config.yaml
num_hidden_layers: 15
num_key_value_heads: 9
qk_norm: true
parallel_block: false
extras: ["local attention windows", "gated attention", "exclusive self-attention", "hashed n-gram embeddings", "skips across layers", "capped logits"]
init: "normal"
init_std_o: 0.0
init_std_down: 0.0
lr_mult_up: 0.642
warmup_steps: 0
schedule: "wsd"
max_seq_len: 2048
train_tokens: 795700000
Each number is 200 + 30 x the weight over its row's rms, rounded and kept within 0 to 999. Layers, rows and columns count from 0. The size before them is the row's rms in percent of the matrix's.

# gate: layer 9 MLP gate, 1920x576, rms 0.0449, rows 1581-1626, columns 144-191
# up: layer 9 MLP up, 1920x576, rms 0.0467, rows 1581-1626, columns 144-191
# down: layer 9 MLP down (transposed), 1920x576, rms 0.0157, rows 1581-1626, columns 144-191
gate1581,094,227,231,257,196,253,139,229,200,192,201,173,177,165,207,137,203,197,195,188,194,224,157,206,202,167,156,252,239,254,187,165,206,178,220,189,211,176,136,173,198,213,194,185,172,209,153,224,217
up1581,093,194,209,223,190,205,232,234,187,189,197,244,150,214,190,205,187,194,261,196,208,203,173,221,194,188,216,284,212,232,213,173,227,187,200,182,240,196,210,179,234,151,209,234,200,171,188,192,226
down1581,091,222,157,209,215,171,240,248,175,211,193,235,183,218,196,211,210,227,240,167,239,209,202,211,205,185,199,166,209,191,250,202,221,201,195,170,156,232,243,165,214,207,222,153,186,153,243,194,202
gate1582,100,183,217,212,239,225,163,188,191,233,229,203,182,224,206,220,210,165,213,220,215,214,172,198,174,190,189,229,201,187,174,224,133,222,204,235,190,238,211,187,167,187,164,198,219,219,241,128,182
up1582,102,198,209,243,217,150,171,172,183,168,179,172,229,157,222,231,224,138,200,203,195,235,222,254,180,208,173,181,211,161,223,202,146,166,147,245,196,194,189,183,217,164,190,159,201,152,171,242,216
down1582,101,238,195,172,211,199,204,223,214,197,215,185,220,198,238,177,235,175,206,214,202,185,194,232,227,207,213,248,229,211,184,255,208,207,240,212,181,177,202,230,175,188,238,200,279,213,199,175,182
gate1583,100,177,194,223,197,152,191,207,183,183,148,203,195,234,203,190,183,188,175,193,200,238,204,215,214,226,208,218,210,160,211,138,164,142,176,175,188,216,179,244,164,209,196,191,185,202,254,160,223
up1583,099,207,212,206,216,162,182,201,225,208,229,206,212,221,193,226,215,211,186,197,235,257,162,167,172,228,196,213,182,161,199,211,217,152,241,152,284,167,154,261,219,206,231,211,224,204,175,204,180
down1583,098,172,139,136,223,216,216,214,207,225,243,176,162,197,216,192,203,201,204,197,246,206,244,200,265,162,203,220,229,216,237,180,227,175,183,231,174,150,237,185,202,224,201,231,172,230,180,192,205
gate1584,099,202,207,175,186,182,208,211,165,199,241,174,207,161,152,196,212,205,196,193,235,217,166,277,215,182,207,166,195,174,212,221,258,163,176,154,216,209,184,248,158,168,142,224,222,238,207,199,226
up1584,097,223,202,182,164,181,221,169,227,162,171,242,174,226,208,178,203,172,160,216,200,220,200,162,241,284,233,186,195,208,133,179,215,241,197,228,197,199,166,165,192,201,200,224,196,200,185,192,184
down1584,099,175,214,195,223,214,246,236,184,187,167,183,173,165,222,174,176,188,164,208,158,168,254,216,247,234,197,178,187,200,176,199,229,198,203,200,198,236,210,211,170,243,210,173,137,217,228,217,194
gate1585,103,233,168,223,187,232,215,183,190,288,196,187,216,251,222,218,232,178,242,124,230,249,158,187,213,158,248,241,234,183,193,184,182,166,140,199,204,197,277,233,226,239,233,219,202,143,229,176,148
up1585,102,230,156,178,171,210,204,256,247,242,219,215,281,175,204,171,221,179,194,148,221,272,187,197,177,195,210,187,196,186,172,194,153,195,209,227,210,182,284,208,200,166,221,187,211,184,240,234,242
down1585,099,196,196,196,190,172,202,140,187,197,225,192,237,149,201,186,190,233,154,220,233,136,199,227,202,189,223,221,222,229,156,198,181,235,203,220,155,199,240,208,206,181,135,181,238,291,201,200,145
gate1586,103,230,181,226,195,198,233,204,246,186,197,198,213,231,202,231,212,258,190,175,188,149,183,194,243,255,194,184,208,203,219,192,169,195,245,244,197,184,238,217,167,132,219,197,197,205,212,205,152
up1586,100,206,230,175,174,256,203,179,184,213,189,174,186,253,161,181,234,204,144,177,210,192,176,263,157,217,224,226,241,213,219,173,159,150,199,127,129,234,223,198,188,230,172,208,205,223,212,211,189
down1586,100,233,232,180,213,163,198,194,181,168,169,173,195,230,198,212,169,229,159,175,216,180,180,262,178,223,221,236,197,208,174,177,139,286,175,235,226,174,182,182,241,193,217,257,194,234,258,212,214
gate1587,101,227,184,246,192,215,229,213,192,261,182,186,192,126,276,203,175,213,174,192,182,163,224,225,244,236,226,218,214,247,176,191,200,182,230,203,170,233,121,179,158,203,213,217,249,175,156,254,209
up1587,101,172,186,166,211,225,235,242,172,233,179,184,178,216,242,190,191,187,192,181,205,233,237,241,257,248,208,203,151,190,194,179,155,157,237,283,156,243,163,247,173,228,239,226,260,244,188,164,136
down1587,097,208,221,187,159,171,267,155,238,197,176,215,238,195,209,189,243,161,224,197,188,224,270,241,185,171,183,202,222,214,201,178,240,140,158,172,209,253,218,237,246,213,214,211,211,230,221,175,204
gate1588,095,223,186,200,162,264,239,227,226,195,215,219,233,193,222,210,217,180,240,239,187,243,158,228,158,188,240,219,205,229,200,295,198,192,273,201,225,204,235,229,194,254,206,177,170,216,165,208,249
up1588,097,238,181,154,222,155,219,266,153,214,209,224,220,233,204,199,196,170,177,225,150,215,217,176,248,215,219,220,134,178,233,250,160,154,239,190,217,226,214,222,189,180,204,245,243,175,162,173,231
down1588,100,229,199,227,195,259,220,230,207,139,179,206,191,205,221,197,186,203,266,202,230,200,217,206,225,161,231,215,173,190,166,219,166,178,241,193,165,265,202,253,276,177,217,244,161,121,226,229,217
gate1589,100,173,203,196,184,230,213,206,146,198,197,226,239,173,143,214,201,214,191,196,181,202,221,171,201,266,232,180,226,260,204,232,159,192,155,193,187,251,144,148,218,172,212,174,222,231,180,150,214
up1589,101,154,305,200,176,153,192,158,163,194,267,241,194,175,220,201,210,161,145,194,189,189,162,169,203,224,214,201,230,251,189,193,201,217,181,245,219,223,170,211,231,161,210,234,213,256,178,191,215
down1589,099,198,218,216,188,224,144,188,197,237,187,222,219,189,210,195,145,209,151,191,154,159,164,138,246,163,177,192,207,169,207,216,248,215,217,232,195,230,216,224,238,188,238,221,154,238,186,161,190
gate1590,103,198,265,202,204,166,215,127,184,141,219,226,183,199,180,172,156,276,223,232,172,229,170,208,210,226,193,189,153,193,212,209,239,227,217,210,224,145,219,179,191,189,216,133,170,242,218,185,181
up1590,102,231,171,242,175,211,193,198,158,211,148,256,267,222,173,189,256,234,192,187,223,181,268,237,191,228,226,228,192,208,188,233,146,245,229,208,275,206,238,190,278,224,171,159,170,196,220,189,237
down1590,101,221,196,222,157,218,177,180,182,205,219,232,207,181,214,152,234,209,148,211,223,212,194,207,172,158,151,206,198,223,230,205,204,200,233,207,223,233,248,178,137,202,203,212,194,213,206,200,252
gate1591,097,191,165,158,205,174,216,205,198,199,239,201,203,198,205,237,182,202,155,166,251,219,201,236,183,181,192,192,207,173,244,218,204,221,183,197,228,158,175,198,137,124,224,179,196,245,192,249,204
up1591,092,188,257,229,241,208,224,201,225,184,217,159,225,218,299,205,204,186,235,189,173,177,171,199,176,170,215,177,167,223,179,229,181,177,184,171,168,221,185,188,203,210,146,194,118,234,222,188,233
down1591,099,247,227,198,182,236,226,208,197,222,206,155,233,215,208,272,123,172,203,201,213,180,244,192,224,252,199,186,214,185,199,213,193,214,197,204,182,201,142,225,200,204,272,228,223,157,185,174,132
gate1592,102,181,242,205,208,244,219,237,183,239,144,152,140,183,162,190,206,202,207,230,212,206,178,197,179,159,243,210,187,197,193,205,189,252,225,204,234,196,217,241,229,192,194,192,230,225,222,193,161
up1592,099,190,218,274,198,178,266,249,199,207,153,229,195,234,175,237,168,150,187,242,153,210,204,143,208,201,159,219,218,213,212,184,246,179,176,236,226,144,200,170,198,212,253,245,200,179,194,160,220
down1592,101,221,226,214,238,199,121,165,185,150,205,222,222,243,218,165,173,259,185,175,199,195,213,232,253,201,165,220,160,214,187,201,235,186,178,243,244,199,188,174,196,129,195,206,199,203,177,189,187
gate1593,102,178,194,169,212,185,207,230,189,148,117,201,202,213,159,186,209,187,141,199,202,214,223,234,179,182,249,246,208,187,200,207,258,227,195,162,229,243,185,245,200,181,196,173,171,214,199,150,215
up1593,100,220,242,215,218,163,174,175,190,214,174,170,190,164,253,186,173,220,190,239,227,206,229,157,183,154,186,227,202,205,203,209,169,172,202,192,200,204,130,190,243,134,201,217,232,210,177,206,221
down1593,103,162,210,183,188,221,181,183,241,178,206,261,188,240,178,188,170,163,210,173,225,173,218,207,252,187,202,205,226,191,213,235,268,178,176,210,265,223,154,143,184,200,156,235,205,181,249,178,201
gate1594,102,212,265,178,187,183,183,165,175,227,177,229,179,218,155,233,231,180,210,189,225,226,179,169,161,208,199,232,209,215,222,210,178,173,208,217,237,183,222,182,230,157,168,226,275,229,195,172,220
up1594,104,256,197,235,198,169,71,178,168,201,219,190,190,212,203,181,209,253,205,196,221,187,236,176,144,183,186,159,198,198,236,181,188,243,191,207,141,208,168,231,165,228,161,179,229,200,182,178,198
down1594,102,165,192,191,200,217,158,202,234,206,230,217,206,186,192,128,180,197,178,176,196,228,238,224,215,161,199,213,201,168,155,198,187,190,233,277,220,198,188,207,211,228,137,231,205,130,202,192,188
gate1595,100,204,178,219,259,263,224,189,234,183,193,244,213,184,209,254,167,190,193,220,137,190,235,199,231,207,213,167,184,175,228,189,215,185,218,210,211,223,220,232,221,220,156,174,264,210,200,205,216
up1595,099,163,177,189,235,188,232,143,168,175,170,212,132,231,159,167,216,210,225,210,212,178,185,205,206,242,227,254,160,209,268,185,193,166,189,123,167,176,166,188,193,236,133,158,176,187,203,210,231
down1595,100,215,152,192,210,200,194,208,252,221,186,205,233,207,189,202,189,225,165,198,248,218,174,278,229,216,168,256,182,250,183,216,162,223,143,151,229,202,149,213,242,225,190,249,217,223,198,194,214
gate1596,099,202,218,167,147,201,225,166,205,190,246,230,225,174,224,207,165,183,174,196,181,199,210,222,172,216,269,194,220,155,221,173,232,156,176,154,173,178,229,203,205,185,184,190,161,244,189,207,233
up1596,104,255,187,159,219,175,143,199,213,176,267,174,204,191,237,180,188,214,104,219,205,181,196,226,222,178,228,157,205,204,120,206,165,200,150,160,267,187,201,171,170,163,142,162,173,202,188,219,193
down1596,098,179,205,216,163,208,198,213,200,202,189,219,148,203,193,235,256,218,249,235,201,151,210,223,178,190,239,159,225,225,203,189,218,205,170,246,156,237,149,204,178,215,176,167,188,218,178,151,199
gate1597,098,255,174,184,170,216,221,225,187,216,234,172,222,165,203,194,166,210,191,228,192,205,190,260,211,196,193,187,181,173,195,212,190,237,215,221,213,234,129,236,223,213,249,169,204,163,207,170,186
up1597,106,184,197,203,193,207,209,219,236,166,169,217,185,182,247,179,253,222,205,212,190,239,187,271,127,137,225,210,206,201,167,246,218,205,180,226,206,190,188,168,194,156,199,174,210,192,267,194,190
down1597,112,158,238,196,189,184,195,174,201,191,227,202,214,173,214,194,192,215,173,170,232,176,211,168,190,240,210,208,234,241,219,199,193,218,216,181,214,154,221,256,173,192,191,220,238,235,218,187,214
gate1598,098,187,128,167,172,200,166,181,215,199,169,199,240,190,177,198,180,215,230,230,208,199,205,167,195,192,272,147,230,158,163,244,184,181,168,236,194,217,210,188,205,210,217,151,198,217,190,153,180
up1598,097,215,227,215,216,209,201,175,262,200,192,191,176,207,210,221,235,193,168,159,188,220,227,204,212,155,171,225,172,182,186,193,210,207,210,186,208,178,217,203,165,168,176,176,207,204,166,235,218
down1598,099,203,230,153,217,189,181,195,232,190,252,256,245,218,249,238,155,198,235,218,250,152,246,251,171,210,179,212,192,207,190,209,236,151,189,186,146,213,196,223,252,237,198,157,184,198,196,188,212
gate1599,100,196,177,181,197,182,164,225,243,202,219,215,209,208,217,230,217,170,148,178,153,196,176,163,173,202,195,228,234,259,192,229,204,170,200,180,210,198,216,168,236,218,178,187,175,255,205,166,244
up1599,101,187,194,232,234,146,195,285,169,187,186,171,207,226,236,171,193,198,211,167,245,228,213,227,266,172,234,259,242,210,251,248,184,172,171,214,239,209,244,218,165,184,171,263,214,247,207,197,221
down1599,102,187,134,179,168,167,182,189,198,169,247,188,209,243,176,216,210,238,162,184,182,230,183,197,172,254,216,234,196,164,225,173,189,118,184,183,211,223,181,173,178,155,215,185,210,234,152,231,199
gate1600,101,256,152,205,200,206,192,133,146,191,233,199,145,194,129,178,189,247,239,171,259,211,241,194,187,270,221,216,207,167,202,173,268,215,212,243,193,265,236,205,174,217,212,211,193,180,164,156,199
up1600,103,247,276,204,198,198,208,222,160,244,196,198,226,211,195,235,145,238,225,193,230,218,185,220,162,159,178,294,210,251,191,190,220,233,186,169,188,168,220,215,143,176,208,151,203,179,171,175,225
down1600,104,225,205,234,199,201,230,251,239,181,200,165,177,190,218,245,141,203,189,196,188,276,217,256,206,158,194,187,239,215,222,177,219,214,195,212,189,172,143,185,171,186,229,156,220,213,261,219,191
gate1601,108,192,191,229,134,195,185,247,231,192,212,179,238,149,255,168,243,191,198,174,245,182,242,204,215,193,175,192,187,260,204,197,201,204,198,217,206,190,165,208,214,233,209,232,224,249,201,187,206
up1601,101,199,212,200,213,172,190,222,181,219,165,193,220,190,228,201,266,163,176,176,233,146,151,201,236,185,188,162,197,207,152,197,197,193,217,192,218,217,192,192,249,214,170,149,204,217,244,237,222
down1601,102,195,159,241,256,193,221,239,143,160,209,184,153,181,223,195,209,238,191,197,201,170,206,216,180,196,161,174,154,226,186,209,189,172,222,151,251,195,187,201,164,213,216,165,192,217,195,200,209
gate1602,099,201,200,140,183,180,220,190,196,229,244,237,190,186,190,220,212,159,175,193,239,201,179,208,230,192,240,209,191,203,243,204,196,187,146,295,108,259,190,204,237,212,164,191,198,204,142,187,232
up1602,103,173,199,207,173,195,229,194,183,161,204,188,204,174,168,202,252,251,255,215,153,182,205,207,205,187,204,231,241,125,152,182,210,204,196,180,210,168,196,168,201,224,164,179,224,185,254,175,153
down1602,098,220,213,166,165,186,232,234,175,173,186,229,224,254,200,180,170,214,207,151,174,234,178,157,173,210,171,208,206,213,206,213,165,190,243,212,247,182,192,238,197,211,212,130,270,174,210,215,125
gate1603,099,226,180,169,259,216,233,196,226,174,181,239,193,196,229,179,216,193,181,180,238,177,189,137,209,159,161,177,236,220,231,155,227,200,228,174,210,169,211,239,229,200,199,166,202,268,175,193,160
up1603,097,182,224,217,204,115,201,179,164,179,212,184,196,175,197,188,185,229,171,249,226,166,168,195,179,192,225,183,206,190,185,230,221,199,209,216,208,169,201,238,238,180,212,144,222,222,201,187,205
down1603,095,224,189,227,170,225,193,232,173,197,245,183,281,213,191,181,202,224,177,219,213,252,240,268,174,202,224,180,213,201,189,140,161,224,180,205,252,169,215,199,222,262,257,223,254,232,185,238,238
gate1604,100,200,203,218,180,212,212,182,167,202,180,200,248,172,141,247,217,178,193,212,226,140,169,236,238,188,254,202,223,166,228,190,181,279,234,183,198,200,222,126,184,233,271,207,210,183,197,147,162
up1604,095,249,189,187,239,215,199,187,277,143,181,196,205,240,192,193,240,191,189,227,239,183,196,176,163,157,241,271,187,225,241,192,241,233,204,219,178,167,201,181,188,178,188,218,211,203,200,159,191
down1604,094,170,193,202,202,259,218,209,255,173,232,198,198,207,231,187,163,177,195,218,206,201,215,210,221,234,170,207,172,179,184,217,140,215,227,217,167,200,195,214,225,183,145,208,233,180,266,144,226
gate1605,098,205,217,155,209,231,181,183,180,246,222,240,194,225,152,204,203,179,185,180,246,161,245,199,194,222,204,185,154,255,221,140,144,239,167,168,197,210,232,213,221,189,164,199,199,226,157,213,197
up1605,099,189,247,217,219,207,191,220,206,194,218,160,206,166,224,243,233,191,201,215,199,173,181,202,171,205,276,165,238,214,217,178,196,198,218,160,191,167,190,152,215,198,174,220,199,232,198,236,212
down1605,098,252,200,172,166,180,209,188,168,181,216,237,168,192,228,228,186,170,234,177,231,219,211,148,245,202,218,207,163,183,206,152,166,144,225,162,231,191,159,191,209,211,213,195,223,203,200,192,197
gate1606,089,218,210,137,177,243,205,187,232,227,228,234,242,240,238,195,232,154,231,207,149,167,185,170,226,195,173,172,166,175,175,204,241,191,183,203,222,240,192,225,268,197,173,166,183,236,215,158,152
up1606,087,176,181,187,240,224,194,235,187,241,212,197,174,222,188,172,179,208,246,122,138,194,230,181,200,210,152,192,273,215,183,162,207,224,247,213,196,188,161,191,198,181,136,130,185,218,194,203,220
down1606,087,242,180,186,213,181,204,141,204,184,174,196,173,235,144,219,158,187,195,235,247,196,170,166,219,138,168,224,167,157,173,236,236,146,170,150,233,232,183,191,204,255,183,220,142,200,225,186,225
gate1607,102,221,155,210,173,198,179,190,133,188,205,195,155,169,195,194,211,196,182,209,183,190,225,164,240,175,146,163,176,251,196,197,192,191,178,121,197,189,186,182,219,231,162,192,177,247,189,233,247
up1607,102,215,212,169,174,226,203,209,171,195,180,183,161,165,175,215,215,185,141,189,199,196,146,197,232,169,233,191,188,189,214,196,259,210,153,162,248,155,201,205,224,198,192,246,169,190,136,249,199
down1607,102,182,157,194,248,214,204,226,184,232,201,220,156,194,214,214,181,204,226,202,148,188,148,207,193,233,255,184,195,145,211,190,236,178,206,193,193,217,188,161,232,210,209,238,214,231,193,204,138
gate1608,101,206,169,253,255,230,195,204,271,169,143,266,180,207,183,206,182,206,211,185,213,229,181,208,211,197,129,179,173,147,188,201,257,160,177,203,239,193,181,173,205,170,233,163,188,172,184,216,145
up1608,100,192,209,238,214,168,197,159,204,221,153,148,169,185,230,178,182,235,124,278,183,172,167,210,179,229,196,248,223,222,170,168,257,233,218,175,198,207,190,122,238,161,193,206,212,210,163,179,201
down1608,093,202,224,190,211,208,224,190,143,144,200,228,182,178,219,221,191,160,197,138,209,145,231,148,193,187,214,197,166,221,290,257,203,156,199,212,188,248,188,219,203,196,240,218,226,181,183,206,192
gate1609,095,205,200,157,199,198,196,222,159,168,202,203,209,179,234,163,179,214,253,235,194,192,148,209,154,188,193,211,170,185,170,167,161,191,201,175,273,227,164,181,234,175,225,181,215,209,229,216,195
up1609,101,222,229,233,212,199,196,237,204,250,206,230,198,183,228,225,188,144,221,217,207,193,186,175,226,227,220,197,220,200,208,190,197,235,82,216,168,187,187,201,212,151,193,237,217,195,168,185,139
down1609,096,230,230,167,254,235,210,207,173,154,217,262,202,176,216,198,183,189,217,220,199,260,225,172,233,197,247,209,272,206,218,199,177,196,183,178,191,211,253,176,239,194,246,185,177,187,206,213,222
gate1610,098,192,212,202,198,195,185,182,203,166,176,251,219,226,195,156,242,275,183,222,197,183,174,219,269,234,175,136,200,215,224,212,200,172,189,251,163,203,175,211,173,194,218,211,212,163,207,193,190
up1610,098,194,169,189,209,167,224,194,190,151,239,200,232,226,192,209,210,186,199,217,245,218,256,170,220,229,220,240,187,136,154,205,223,168,141,239,241,206,169,168,172,177,216,143,195,177,252,203,218
down1610,098,187,234,165,220,193,190,165,262,225,151,194,140,218,188,163,154,163,187,170,135,231,144,223,199,164,233,190,235,208,129,180,225,228,200,191,212,255,202,199,219,195,208,226,236,205,182,177,212
gate1611,098,143,238,188,131,142,224,170,182,240,244,233,205,183,212,190,185,170,148,187,207,201,243,219,154,224,220,217,176,141,166,146,212,189,201,155,236,195,228,174,225,196,201,214,235,250,141,235,201
up1611,094,215,220,210,160,164,226,192,264,201,202,213,187,226,193,188,239,181,155,199,205,155,211,201,173,204,136,185,139,268,231,195,226,220,215,203,159,169,263,189,198,199,223,185,199,157,154,128,162
down1611,100,246,201,155,226,238,158,188,181,216,222,178,215,201,228,222,201,238,211,175,207,199,207,181,230,198,152,218,176,170,281,146,198,192,161,131,190,191,189,212,169,197,165,208,237,202,225,157,221
gate1612,096,187,184,212,186,165,232,202,186,199,202,202,198,232,231,174,201,192,229,212,186,198,258,227,244,280,217,211,180,191,228,214,194,166,192,272,187,177,175,207,201,223,191,207,229,241,227,208,217
up1612,094,189,238,218,195,223,151,207,222,221,234,153,218,215,193,248,182,213,196,253,193,206,171,163,228,196,188,227,198,237,156,256,187,181,236,187,159,182,155,225,189,161,234,212,187,230,186,170,227
down1612,097,198,216,241,194,206,227,173,156,205,215,176,198,145,290,221,192,208,184,199,243,129,226,166,197,202,263,209,255,176,229,244,133,200,206,164,184,233,219,209,197,205,226,184,203,228,177,210,214
gate1613,101,207,197,230,175,190,261,195,205,204,216,221,209,203,135,186,178,202,250,189,210,210,232,151,168,163,257,148,203,212,162,154,204,265,187,172,195,179,211,233,202,203,170,165,253,224,202,209,212
up1613,099,187,170,170,220,198,207,234,193,223,152,197,217,199,261,185,241,257,184,197,190,249,184,258,185,185,220,147,194,240,217,211,181,166,194,171,165,166,161,182,240,260,257,182,152,175,156,170,184
down1613,095,249,215,225,177,247,210,220,197,192,150,162,210,143,202,216,212,199,219,189,213,160,242,251,216,232,179,180,180,194,203,220,181,233,188,184,208,215,231,228,236,201,145,158,221,226,186,246,187
gate1614,099,175,231,195,207,178,170,209,193,212,216,169,226,158,211,240,271,153,161,189,189,228,217,231,228,139,171,215,202,148,183,167,205,183,208,287,240,224,225,167,200,161,210,236,234,175,198,202,156
up1614,098,222,229,253,173,210,146,243,196,231,141,201,206,215,238,191,192,164,133,198,221,176,213,211,196,167,180,233,235,148,212,216,236,177,189,193,246,229,205,225,208,169,221,213,193,192,204,242,161
down1614,099,199,163,219,205,235,213,194,190,136,163,248,227,216,184,187,230,172,203,201,232,218,222,211,170,227,214,208,186,181,113,167,217,186,193,204,235,239,221,191,157,205,185,178,164,177,194,188,233
gate1615,099,207,269,236,112,193,153,165,215,201,222,221,215,203,176,182,222,195,154,137,174,168,199,214,230,223,207,262,240,216,195,214,184,186,153,151,221,176,230,238,185,237,227,197,178,179,248,207,191
up1615,100,198,155,208,248,223,239,160,260,172,165,178,197,155,176,223,296,181,182,155,189,280,198,185,182,188,165,196,194,229,189,199,226,217,149,209,203,213,176,212,199,197,213,207,200,214,180,253,187
down1615,102,254,164,180,217,222,144,262,170,217,157,214,195,221,167,186,155,174,154,229,222,176,183,178,240,211,205,188,163,188,175,137,230,165,206,227,223,187,224,152,207,230,185,256,214,188,189,165,204
gate1616,101,161,222,236,231,209,187,220,133,178,221,191,226,170,224,214,170,205,184,210,170,188,197,193,290,240,195,176,157,212,207,180,289,219,151,223,179,201,182,175,261,194,195,271,203,120,211,240,272
up1616,098,200,183,249,175,168,203,179,200,223,198,170,224,164,246,176,200,229,215,194,181,276,277,231,198,212,209,239,155,176,129,205,219,233,183,229,194,175,214,191,194,194,205,220,204,137,214,261,202
down1616,102,189,176,288,203,155,184,182,200,217,205,223,202,207,166,166,132,232,225,250,227,259,170,196,205,254,222,201,214,195,171,226,228,230,208,245,177,203,241,173,226,179,222,185,255,192,181,193,174
gate1617,094,182,262,165,156,198,158,140,188,216,157,177,166,160,170,214,181,235,266,247,124,229,218,228,191,186,244,213,243,224,159,147,189,195,192,183,187,255,172,174,169,220,227,192,223,162,160,242,182
up1617,092,175,218,210,231,212,226,163,184,210,217,139,169,153,206,215,230,154,231,222,149,213,195,204,195,215,219,229,226,161,231,242,218,201,140,182,233,221,179,203,205,217,228,146,283,189,200,227,252
down1617,097,268,200,249,211,206,158,202,227,185,168,197,206,196,192,164,238,195,242,223,184,193,188,164,197,232,199,205,200,219,209,174,188,163,193,186,169,220,199,194,145,239,238,254,178,196,202,161,240
gate1618,100,176,138,249,206,172,237,187,279,228,220,180,194,184,210,139,195,203,177,232,265,193,238,181,263,183,205,204,202,216,152,207,175,227,257,174,258,162,215,192,229,213,220,204,266,164,208,213,219
up1618,105,200,217,158,155,210,227,201,203,247,196,239,173,186,217,245,250,247,183,170,199,203,160,217,231,169,207,222,214,261,211,220,216,219,218,157,198,220,191,219,175,196,173,217,224,177,216,192,236
down1618,099,169,153,181,191,206,142,201,164,176,168,201,179,184,197,209,200,193,164,210,225,244,249,170,211,181,141,201,136,220,223,154,205,284,161,208,210,193,154,243,193,214,206,205,209,170,214,161,205
gate1619,099,239,201,216,128,168,178,231,200,166,204,201,210,206,176,150,160,193,221,163,160,210,219,216,177,228,224,195,217,165,197,197,216,208,219,233,228,220,191,197,156,222,172,175,155,222,151,183,199
up1619,101,182,223,227,203,197,227,138,198,172,151,176,218,165,173,232,166,206,184,206,241,128,177,271,173,202,246,187,167,202,177,177,119,156,211,198,193,248,217,193,223,225,191,197,152,208,170,184,245
down1619,100,202,181,268,241,150,186,213,178,171,214,182,224,209,153,272,242,178,158,207,204,210,220,231,156,254,196,199,191,264,133,193,211,173,191,206,212,241,210,168,193,196,203,218,198,227,244,181,175
gate1620,100,207,198,163,160,196,182,177,163,246,151,227,230,183,207,224,173,256,161,225,176,197,258,186,200,214,166,231,196,225,193,215,230,136,209,166,203,201,247,163,187,186,199,146,211,195,192,196,232
up1620,101,248,154,181,184,153,185,132,195,217,178,150,132,188,214,212,241,202,224,260,167,231,191,185,213,167,189,191,218,181,185,216,236,204,229,200,214,218,176,171,208,226,196,105,131,168,169,146,248
down1620,100,233,202,232,190,175,162,236,211,208,213,150,182,228,213,160,215,184,202,261,111,153,201,172,213,218,167,226,183,212,238,238,154,187,203,185,215,222,226,150,246,221,184,181,216,173,210,231,178
gate1621,099,212,195,183,187,198,220,173,255,184,216,228,161,227,197,229,218,188,211,169,272,240,273,204,179,224,245,205,197,256,207,159,162,215,211,222,210,182,172,254,177,233,238,165,183,189,261,160,225
up1621,094,195,201,202,207,216,203,218,155,213,168,224,181,204,204,216,193,214,173,201,214,150,186,177,151,141,202,224,245,160,211,195,186,168,180,257,210,187,201,202,156,199,214,142,143,95,212,245,201
down1621,098,194,181,227,212,186,177,196,221,180,159,219,170,238,213,171,177,198,181,145,227,214,147,161,235,199,209,178,192,172,251,195,192,195,169,220,220,201,230,200,156,209,183,213,206,195,233,212,182
gate1622,101,167,198,201,121,222,184,204,191,215,153,226,213,187,145,219,201,210,200,162,153,230,216,223,209,191,235,166,197,174,168,199,205,220,129,203,195,197,194,182,175,232,209,211,176,220,178,224,214
up1622,096,219,192,169,149,178,195,126,200,210,164,204,221,176,217,149,199,187,184,214,191,216,208,213,179,172,217,248,240,203,223,198,186,147,204,210,208,194,216,188,203,209,185,190,191,220,220,213,204
down1622,095,157,223,201,216,226,169,217,219,201,224,226,225,185,159,228,187,194,248,144,227,203,189,266,149,188,172,173,175,219,250,187,160,236,201,237,221,222,208,204,157,162,226,212,224,159,149,212,180
gate1623,100,159,198,174,196,190,169,278,183,187,242,155,219,185,177,212,133,191,186,180,200,246,140,239,176,151,123,154,190,226,278,150,170,178,207,229,204,158,203,157,166,151,202,208,176,137,233,196,244
up1623,097,146,217,151,200,227,223,268,215,185,208,171,209,187,208,292,183,196,171,218,283,215,143,276,201,166,234,209,216,185,211,168,197,173,200,183,210,212,194,195,151,201,149,198,202,175,161,226,182
down1623,099,192,250,228,200,204,226,234,192,227,205,171,155,226,133,222,154,194,221,189,211,215,207,183,189,220,252,206,194,212,199,212,254,185,178,163,193,191,254,215,205,179,197,213,179,181,198,272,154
gate1624,095,169,176,195,194,227,220,120,211,221,192,216,198,162,205,164,142,179,173,183,186,158,188,228,162,217,202,198,213,160,257,165,172,194,249,242,207,174,209,207,205,260,226,227,203,184,171,147,215
up1624,095,193,223,232,182,233,202,160,160,150,188,182,205,162,193,175,231,246,159,214,184,209,258,193,149,192,220,122,210,189,210,246,173,187,178,209,179,207,193,211,188,217,116,192,204,179,251,230,181
down1624,100,142,214,119,199,235,164,154,192,163,249,216,182,153,170,210,171,199,200,201,158,193,177,207,223,229,241,233,231,174,205,151,218,248,222,175,158,145,196,200,145,236,226,212,214,173,233,225,236
gate1625,102,213,226,212,166,187,207,189,223,121,210,190,183,239,120,207,272,226,134,189,162,199,241,241,164,173,212,227,222,250,181,183,209,160,207,174,158,249,177,151,194,193,133,288,157,217,182,196,210
up1625,100,183,211,163,195,212,200,206,222,159,117,253,219,224,205,181,241,211,257,204,149,160,219,240,227,191,245,219,185,140,233,196,184,162,130,197,159,171,282,239,179,219,191,137,172,200,219,230,184
down1625,103,221,207,243,225,205,166,187,172,277,217,183,254,191,218,205,205,168,201,245,175,231,168,196,226,169,132,188,141,211,203,237,232,201,194,206,242,193,126,156,226,144,170,216,184,179,192,223,203
gate1626,097,200,173,155,209,167,150,164,193,165,193,190,244,262,172,234,153,154,196,154,197,240,241,177,211,267,199,188,224,206,228,206,198,195,158,169,190,143,210,152,196,207,193,172,228,211,195,222,153
up1626,096,215,162,185,235,164,258,196,216,206,194,209,172,220,163,173,223,237,194,272,254,171,169,210,237,197,191,198,201,197,182,171,206,152,239,186,230,202,204,179,178,163,169,168,201,188,255,210,218
down1626,099,195,214,207,206,176,188,201,168,200,225,202,204,190,151,179,203,156,200,167,162,215,250,202,173,221,226,210,233,144,260,203,208,256,238,201,199,236,181,208,162,195,193,214,205,153,162,171,158